{
  "d_model": 256,
  "activation": "swiglu",
  "norm": "rmsnorm",
  "positions": "rope",
  "qk_norm": true,
  "init_std_o": 0.0,
  "optimizer": "soap_variant",
  "lr_head": 0.00861,
  "final_lr_fraction": 0.0,
  "batch_tokens": 131072,
  "steps": 4894
}
Each number is 500 + 50 x the weight over the matrix's rms, rounded and kept within 0 to 999. Layers, rows and columns count from 0. Numbers have three digits each.

# gate: layer 6 MLP gate, 704x256, rms 0.165, rows 484-500, columns 128-255
# up: layer 6 MLP up, 704x256, rms 0.181, rows 484-499, columns 128-255
# down: layer 6 MLP down (transposed), 704x256, rms 0.179, rows 484-499, columns 128-255
gate484:478482435504514429414407570592441416516498553552427500601420441402450457470570479583603515428570567550478498541463543555563556490490522345557393460446545461571595580440400519456486508547473515496518586535510512422550419545446536456543506531569485467474518432600497622553503522545519441489451465572514507562581484510463464603472579524542508430506412473464514433529573559450440547452511
up484:521521477517551387493433503578545458491568579464509500485505450495514472517414522489427518463483556570466544465488582477488390471498521576577559477572449442554459427551556483400450529533545564417454501422580486557548546436542531472495491487522486393484465522511583435512433475471578514525487525438479455485509418508536493500647441500556523536474595562588479501445553530549532465541439
down484:496544551506462486526495484532467500487556586488569556444501494385564474383540459421569476530585462498521452530481527450545470480513441535528479520489451513533567509479444442488534506643495487494516537511566494471488504493431522404548534572436466524487520518525408511501524558439511543404448478505517438436403494525516452544567528440598557468409498452502428482479584458447426566488477
gate485:514551457428538519502432436525471392546483542491463513427511498491450466486521441531513520418464598398593485498497502523472464572451498576498538539518478543518417492504498532513479381520477511509444485553500535496479433539426590506531487531505537492479435509476507477429432508538488441508462468440503471542505481449513511493418538531516385577442465450446453575445435444511387447576551
up485:575536536559590497487447405487523611428437487545531517541437471440483492484440538366537464519490505461554517370494499515545473548439504455554554481423505525498423516445457514520399537435473490613457456504511556430450558503574546400537521526547495466518485508469495507479581492458562511521550418574547427482518519470469495470500450445529426547561529495532528468411516477562487490523550
down485:469428569497522447486524459429518527525514574473530476443422440460483551579487474578425588555465510540445515508477569519499453477498417505469538460554561642459485577506513506489524437443617407486446492597452486496506442542459492484478539480413408486426424520593491560467539530509470507567491476498498460422583476459520482480512573476447517532511450587480521415548528548501410518404431
gate486:501544525524519483528411437509438459498520477461436413517481535550447463545442346441430494495570530413523384560434520486470517516467498415503457482507448501455453479487465530570532589384492479504606543554567510492485552474481392423478572443463536497592485484509576523536469477500541578534460535511560462640543525539460506523535444457557520510632555588532470553528484493525526520479558
up486:480452402497470500481546565466503512500559575406496458557513523527542585629438561481492503493436533466537475606533520564466517457484472457400502561562505521608526520568401466509488537473442576490625495516411398558505494514527475447521458472452448479554499466540498534545464573501580586453483579500526515498588463465571527453415590370511531460587641512507547516505592444465470516499499
down486:473490498497448548488478566476487546430410455542442522502534500478460465451531501526556504505521508513454565412596523497548668495475452526521505513417525461484448471453537472511454448518476425504491451460527568477535458489520528527532488542601591455477561465483530527497537531452539403495502486538446482512409609531508496508510423558453527532482484487524530518465411564465480546556441
gate487:489548462515483403534494514543560418525511520488431540468545467514526474538391451490507518573537493530596614472611484504479458458456499576566531435510486480437544507484527435463556500545442350527541487452590598499554537488536591460472501459531538435598546535505475544553569468615520503559497536519501551464497518474465488522459546605492500575554453501511482545413481437597521450370482
up487:436490484524572477550459478451504489460541544569542554564497464493569505492560622537538462409519554495431496647503449475551472484523527453562515542455459384425365498532555483554516500439647589530452514459446432517546498478547513482578428547462470506589388474614476455446519483459490427347547544505556650493430465462419427458568507504546569443397534486472578506502486440530575512559495
down487:459573525489559503416399520497576461502476463537479502494497443535489502547585499523558461510464551473463393577484515521538482508551451398563487441484466452482436482488461507462532489612513549542484608519577536438531469443408463536599446524511519522572439474470504458468528514591425429428556555490504528448496484505442495378353487452466472444472520441556449449529501531481570448704520
gate488:520525547440557497565457565492454541547443471629492500496563557488520475525556544489538447502409486490479400435449482563487463519463442462519501564535436527446418450504532574581514491505425471516520493551527589556554424359549510522433486575538409529483496519442487477503523534454524448467512529495472508496490419603593546452443504472490479559503479440541458416474585494465500611523510
up488:487428544470469563492511466553451528474380587449612522482444450580513497502534513501410514543483532518495485534500535586583535455538475470496498468569433536470560547438430503498407519450487450506439536515414373504499590578560500488514469490487497408506529484420489474471432571453543507494531529571457620489501505491448473466584413429490540541470577544503492440504503495506553517534512
down488:480429407466426495439554493468533467475437525472458476450511513555451447451505474530499529493445543539557474535593527471493498563430554525529540487583532462401423499599499446502465519475474431521435491552503503525499522490471473457484508506486470487436580378433471519381481500505480470493503482534531460407497469564482575492463574499416596612513472388468547449442508581479487518399437
gate489:555565526428587495496396504546467518430614600557458516460485531552506483614465501493446493366487520528497490536396523536468494521479524468510582596511489515520519488441387535576531406514480454534389508482520460535594465440551490490527446476524468502403578508522506483532570475460500521493461521399441463535531439537507439471488574498517480536492512473458451460431526466472582562507430
up489:512468547568378496555525566505568546551431441481395470472483499507589519518523554563461503444557397526489502507563458517495446438502522508602496521565528557455529501512519463471468479524547534555506428461479536528461510478506463531470489495490458474503344494562436532503455564470496462421452466524489476396582588552565576499389548444472477488555498489505540499427546499492509519370549
down489:476546452476522538518536620508443466402481522578503533505514567612446537442518550443568387449523465514470535438601497553457481535454512398459548626523485474466466549574466509480469533493474510499481529562492464569468525430550456496561472513528446532602582517406447516501520484495575469532488494485480550561439478504500531435596523536476532524451406506493497542543610468507526460464456
gate490:437493416466555450338555469525566455581481563473536458550491504462550532524512530496537489451468516478488487542456563524599469490459522433528458529532383459523525526585474572519599510422500554463491454503532570563537552528502509452494486551548563426517501484560405549417500397496458439519578580476561468542505463432487512509477469584463456570541476598604481452581515460497529535475480
up490:413444487527513505482428573504510528430404507532525349430485538504485552310506483520531475513544488451499530559459505533506523502535508532559541578434468440509531433562554487501582485445507501511525504499429575480498566430496485507534528525544535508501445553438433482458540483490492474465497484459436509528520469531475535546421580572528469480525538506436514379572488511456509556452462
down490:501401486400465526422531479459599392547477478411566492529380505412524480495552396476498664592449529501516359535418502526492463460562486465418567526567446503555562587502522524533517584538532537484456496463504547415480432530558556415531439513484544531615451481576419594466514378519453517476496534573465514507530489509471500452492437522492573571493500451512531450482523386467513536607500
gate491:518515491577456555449488479528560468535539498631467449506494494474445478535375353457570554503422509430451538623573486503500492596447506556527490459540465508500514466569449441486520451505485547471427516443522452513503501509445506469450476584384482484525416415437521474534504507442444462473519587515570491416476465540485454377435489505581447474484505537463576469460442466540465435563470
up491:490440462553543463492483495479555553500531510543501549475478434509495604483590474470523465513525503421602445334421482513461444602574551478476542487566455424589475490534548472553524503544541433604536620483549460477555360502425469497427479477429433404458577456552414475540484487457551567501550433497542525540545522478432435461502513504457509462494518470547310464472607394561451490538384
down491:471463483552550494503458494584495434499491461468467480505502562486537527514448549445419452489488452470492538480463504495469525503530482402431519553401557581437452519481581451447513602468498500463486467440460507483485544609465553551481488465383468346547458557556487409550450541405464578545423547431493548521497498526501543439504469542507451570484559526527516330500513516478420541302499
gate492:490492439397459550449539572509482576589462480480452543520535501464413494551406503514434503339567482421469439512539582528596465397536532520540404440543575476526705481575472533499494405503468568467514482533639478544456480460483576448449524453409570591532518432492559398537622479551541569549433622456403525503459540517534459428531473457619455519553533580372554483464480400517591435502545
up492:497480462481523498520490510514569463507534542576518525395532510476493405552562535500585461620525410590456444474509525516580538530471493542483610492510324491487468480451537470588477523471400520486481537533446544432486518430533469554486493486585461479398511491481597528446470588470448378471499409549548421470623585381647463542488467442471515429574483521504589544546448527480450513444538
down492:502407516487547534500508519507537524505484490461579471546506457515470490497516493492583478503500562461430466546512438471522534488510480445429444501520573506525559519517497434472434449481486524454504529491482522441485472512523508473488511483548357492569518461545496448475439540554527559433499491494529528502404468482454560432541495446534480539478528453420489440517466521551446508505494
gate493:606385565519579462476434403551542504469486397432455513390470464518468541515493526410537540531515472547465527451527547532465488442571416478468512482486519498531530515488466512594483547579470569579628488486453448538476537479502602444542539475444464562505471510545389486556569456464436542517481579539459455414548497493523524457497448420514610528498521501443447462487520517440375545418577
up493:575420532521399513478637474557474455428464439519560547507560530464524554439436602427535582549502406513528515490504479452514410536523635511486476405524470591540483495358513465600547444514562551521622460595462584522520522506477441459481617453506524475501571517380483451457477484469543464482489499477476527575521464519488455577533489402501466535511486511506487487479485578521468557466482
down493:457527511477441526514532512454474480610407453531529620532533507421560462528620398432487419437479531413378470525440597529500478518453535605536596452550504451439522452504462572396566527498494408492399564460515469479467603556493419471456502430456551541567391478529486530482477488499446521505414404519461488518468407557425539511513532548377462394490459495533487469464471437478482564549542
gate494:502560509371478464505508532487502549572465522503433518522555472482459471373473400486464440533516604542488500473433432566504522551468476457562523433451535458474474571456466525524477506459511455566487338530459509530408448575460476458512570517512501514419532399504563513433504542584577537488512525477460430561397484513458460525425518474579460522426458345479510523399477493477507495468520
up494:552504519503619508552468451527471462591520462601564476557484468598599576482544554521466495492460535411481413461483472401482515475594521470446495516500553457530514538504582457485504504526528492390546474573463493661449580542473487613596465507562447534485534464536518563492506556484457491523536502581466511524535502570482439630500375532522471502516640515528521526476612458546397538496498
down494:525485522396485477472391412509517629471422396538489524476519425413475505405551592455496459596522531469527543542487475545439423416428403555484511534556538568484500607495514504504484566503500558448510566512541448559503439491405481546512460465432512546457497530537472492497448434429436478503513498504477424376584537454440502373624451375581415496592438426567503564550575524461491526496460
gate495:482554502415458565518542523509446448401580554590469445455541507534450426445510556462533608527552430590452459492502481545491512512448435537460516445431574503656474462547540542452554501404543520467571579527488475542589427492442529480498500391532528445459474506523420524559415522498521502477497495541487439450432553547539498528498495536561453466456478479558499432463600578415486556480480
up495:467481521641482540550471492492506471498569503543514552533488474496542508572584468504556475555516531491428498472522427471488515610513528449550484515523532519453550393440443601580365491500442485602507528521435543490485458548474488376502467529466544493564476491494484484505522516576459506476472480441579550441453472488497450550499399469524574581494540467479559532592446498372452473487473
down495:490478487481414434453543591449482478465480487554543518513530481480530539509500423486428532523432423486490423541466499514598499463393475521425492497594498461472551546515517429496476454494460464613511563405422402510425510565570520467464450505456480471575496432546496452559430468483452573476470437558519492499433478469493478486527497530495555551581452563484590559453477498480483526381565
gate496:518510562534495498562464455518458458433513618557461417602490513458379453576516490528452530504508434469557497468581533635526543501563589488489532456478528492508517454436525524484512471458470501554444502473439475548453452474530438443521529468494532589509542521510534341505530536551468429471537477506576610567441504458403516551571546551475452556480426490513554608483591462431515505598565
up496:508603516472552463552478473565546543483598589544532465530496379494579493591526500502490503462484433478498569493533464327503473521546502520535551512483522501548530466500520487489510466422468462496498537375531509501523439499416489514448476389440550536468439529418515508520499544517554492528505465430513433546595526509426497537450496528464482494536439486469536597473560509633487537538478
down496:472477519561467630503451473459570542433472491562569505494513478529518545456474441507479428492464535475501457501511435565468556409463396575477563533468460518489521584584511552527488470482536537503416459515549485549537435503489505563511451557533505552563433526426516482439499468484536495484441542524486474552547498452576461587452565463447391448558499539537614509529515436550448530576525
gate497:503587505472456593498499522566579514521439506496467474590479574530504419492416424544496445549504543479438530472566517442454482518508426515496450565479545456578455485414527534407466492507512592498629535568562602569504469557436481519449492464561525504504498454511560506542607537520626623463462546564533525442399470539504517556529479514471541593522482491445518444543510614514533510521555
up497:482492562514511555481400521438504530489508499523377490536436498505475491555527551377497362574485589480464436502467437436438423530458474457505428507428589494556633478568474529506484420479529514525497467465488458515499474453519470494429556495508520536529459457451452467619530528540596505440508466486535450382419507474484502441458495542441496512523453550458482433516464504503521546636448
down497:536550484567499568555503599545524449423580545532557496523539538456506456478534448551514444536509445456492484452511510527527509456545474484485518461416518501548473464408527487443579518468408526595529474542490589483519539481425578499464459441553525389523511535529417451510510608457530565486520458478439552446425491558578497531492568514432543481535511503560483498549526513561491487667450
gate498:490476439507495453507476543501583508554480481473522499544442581572417453495463543484445417502493547450501511457535468392519497617446441473501427463467452514504594458394450479452484453484487458469536406495508525550453531455550446536483461570533634584440570503481511473517407517388480402442589509468570467463416545516439469498419491539550558479505517417586533533511528416506514418452544
up498:528470431574561442442540519488538484549503550525530480542409462498504481483363572468466427447560502440473505504467434551469421515454557505560466495344502540496543529623545493452506548503466439474554575408440511447416542598485480571393427516417434462466576373471474448408535496533501474496431457568497609491494537481524519521452527485519557342522479476495529497505421329474471506581488
down498:502511481556553408521542525470488542534475529460567504508455480419556517544445585499478430451523451503526523489531515535525503537573498515493523594495529458555370504417563537443536529623443359474479519532495434571523544534557511574486465525409487525472525538488458492411548434449426516502402511477520567422474523527493530497545508424431535464464468489386450486526509420519503535547528
gate499:526492511484496421592522426515500467526536447500562494494477611521416500470449451494560497466581402556359485556458409586512513557535398515469508376475539499475522448496445430580573446454477516487503555479485478495508492466514498568537514566518529542393457497548489448437488482451501549587489550547396508540460515484533608475470471395499434538448371539482480545417500412501569539433554
up499:489579493489459504470427485385487515487492421462562510437483453450492513533436544470432538463604506510513486531492426425446545525520476504531411502527534431567456575505476565546465529471498451561523536505472523496513494539467549472455464470410549528418547502471508518454604432468390576479456487459534526456422584580494364494534506511456559523427530472474465348402512449509486484466521
down499:428472575532535454462549518555527463429498533537551497488529418576532538504467442556509468462491495505542474439545412568404494518552542438527510522507508501548512467365468462609458451483531530481511448479412512525527490498446528514629569518470481424460498620510466459509538420438509554491484504493548565502407464543490449504497510560452545513455594454486492540470469501503586511431506
gate500:574511479514470410478540461472529412534455451549519476562469537488506546529571491466514446417512494412527531525429519495573491468549557550548538388449486530432460526624497520567542465409459497561628509509463519432442419504469496495547465494519524503511555437612387487548570515476540435460533413565503424440475571423579499531476486499484498567590573565522516484463436509418492501484529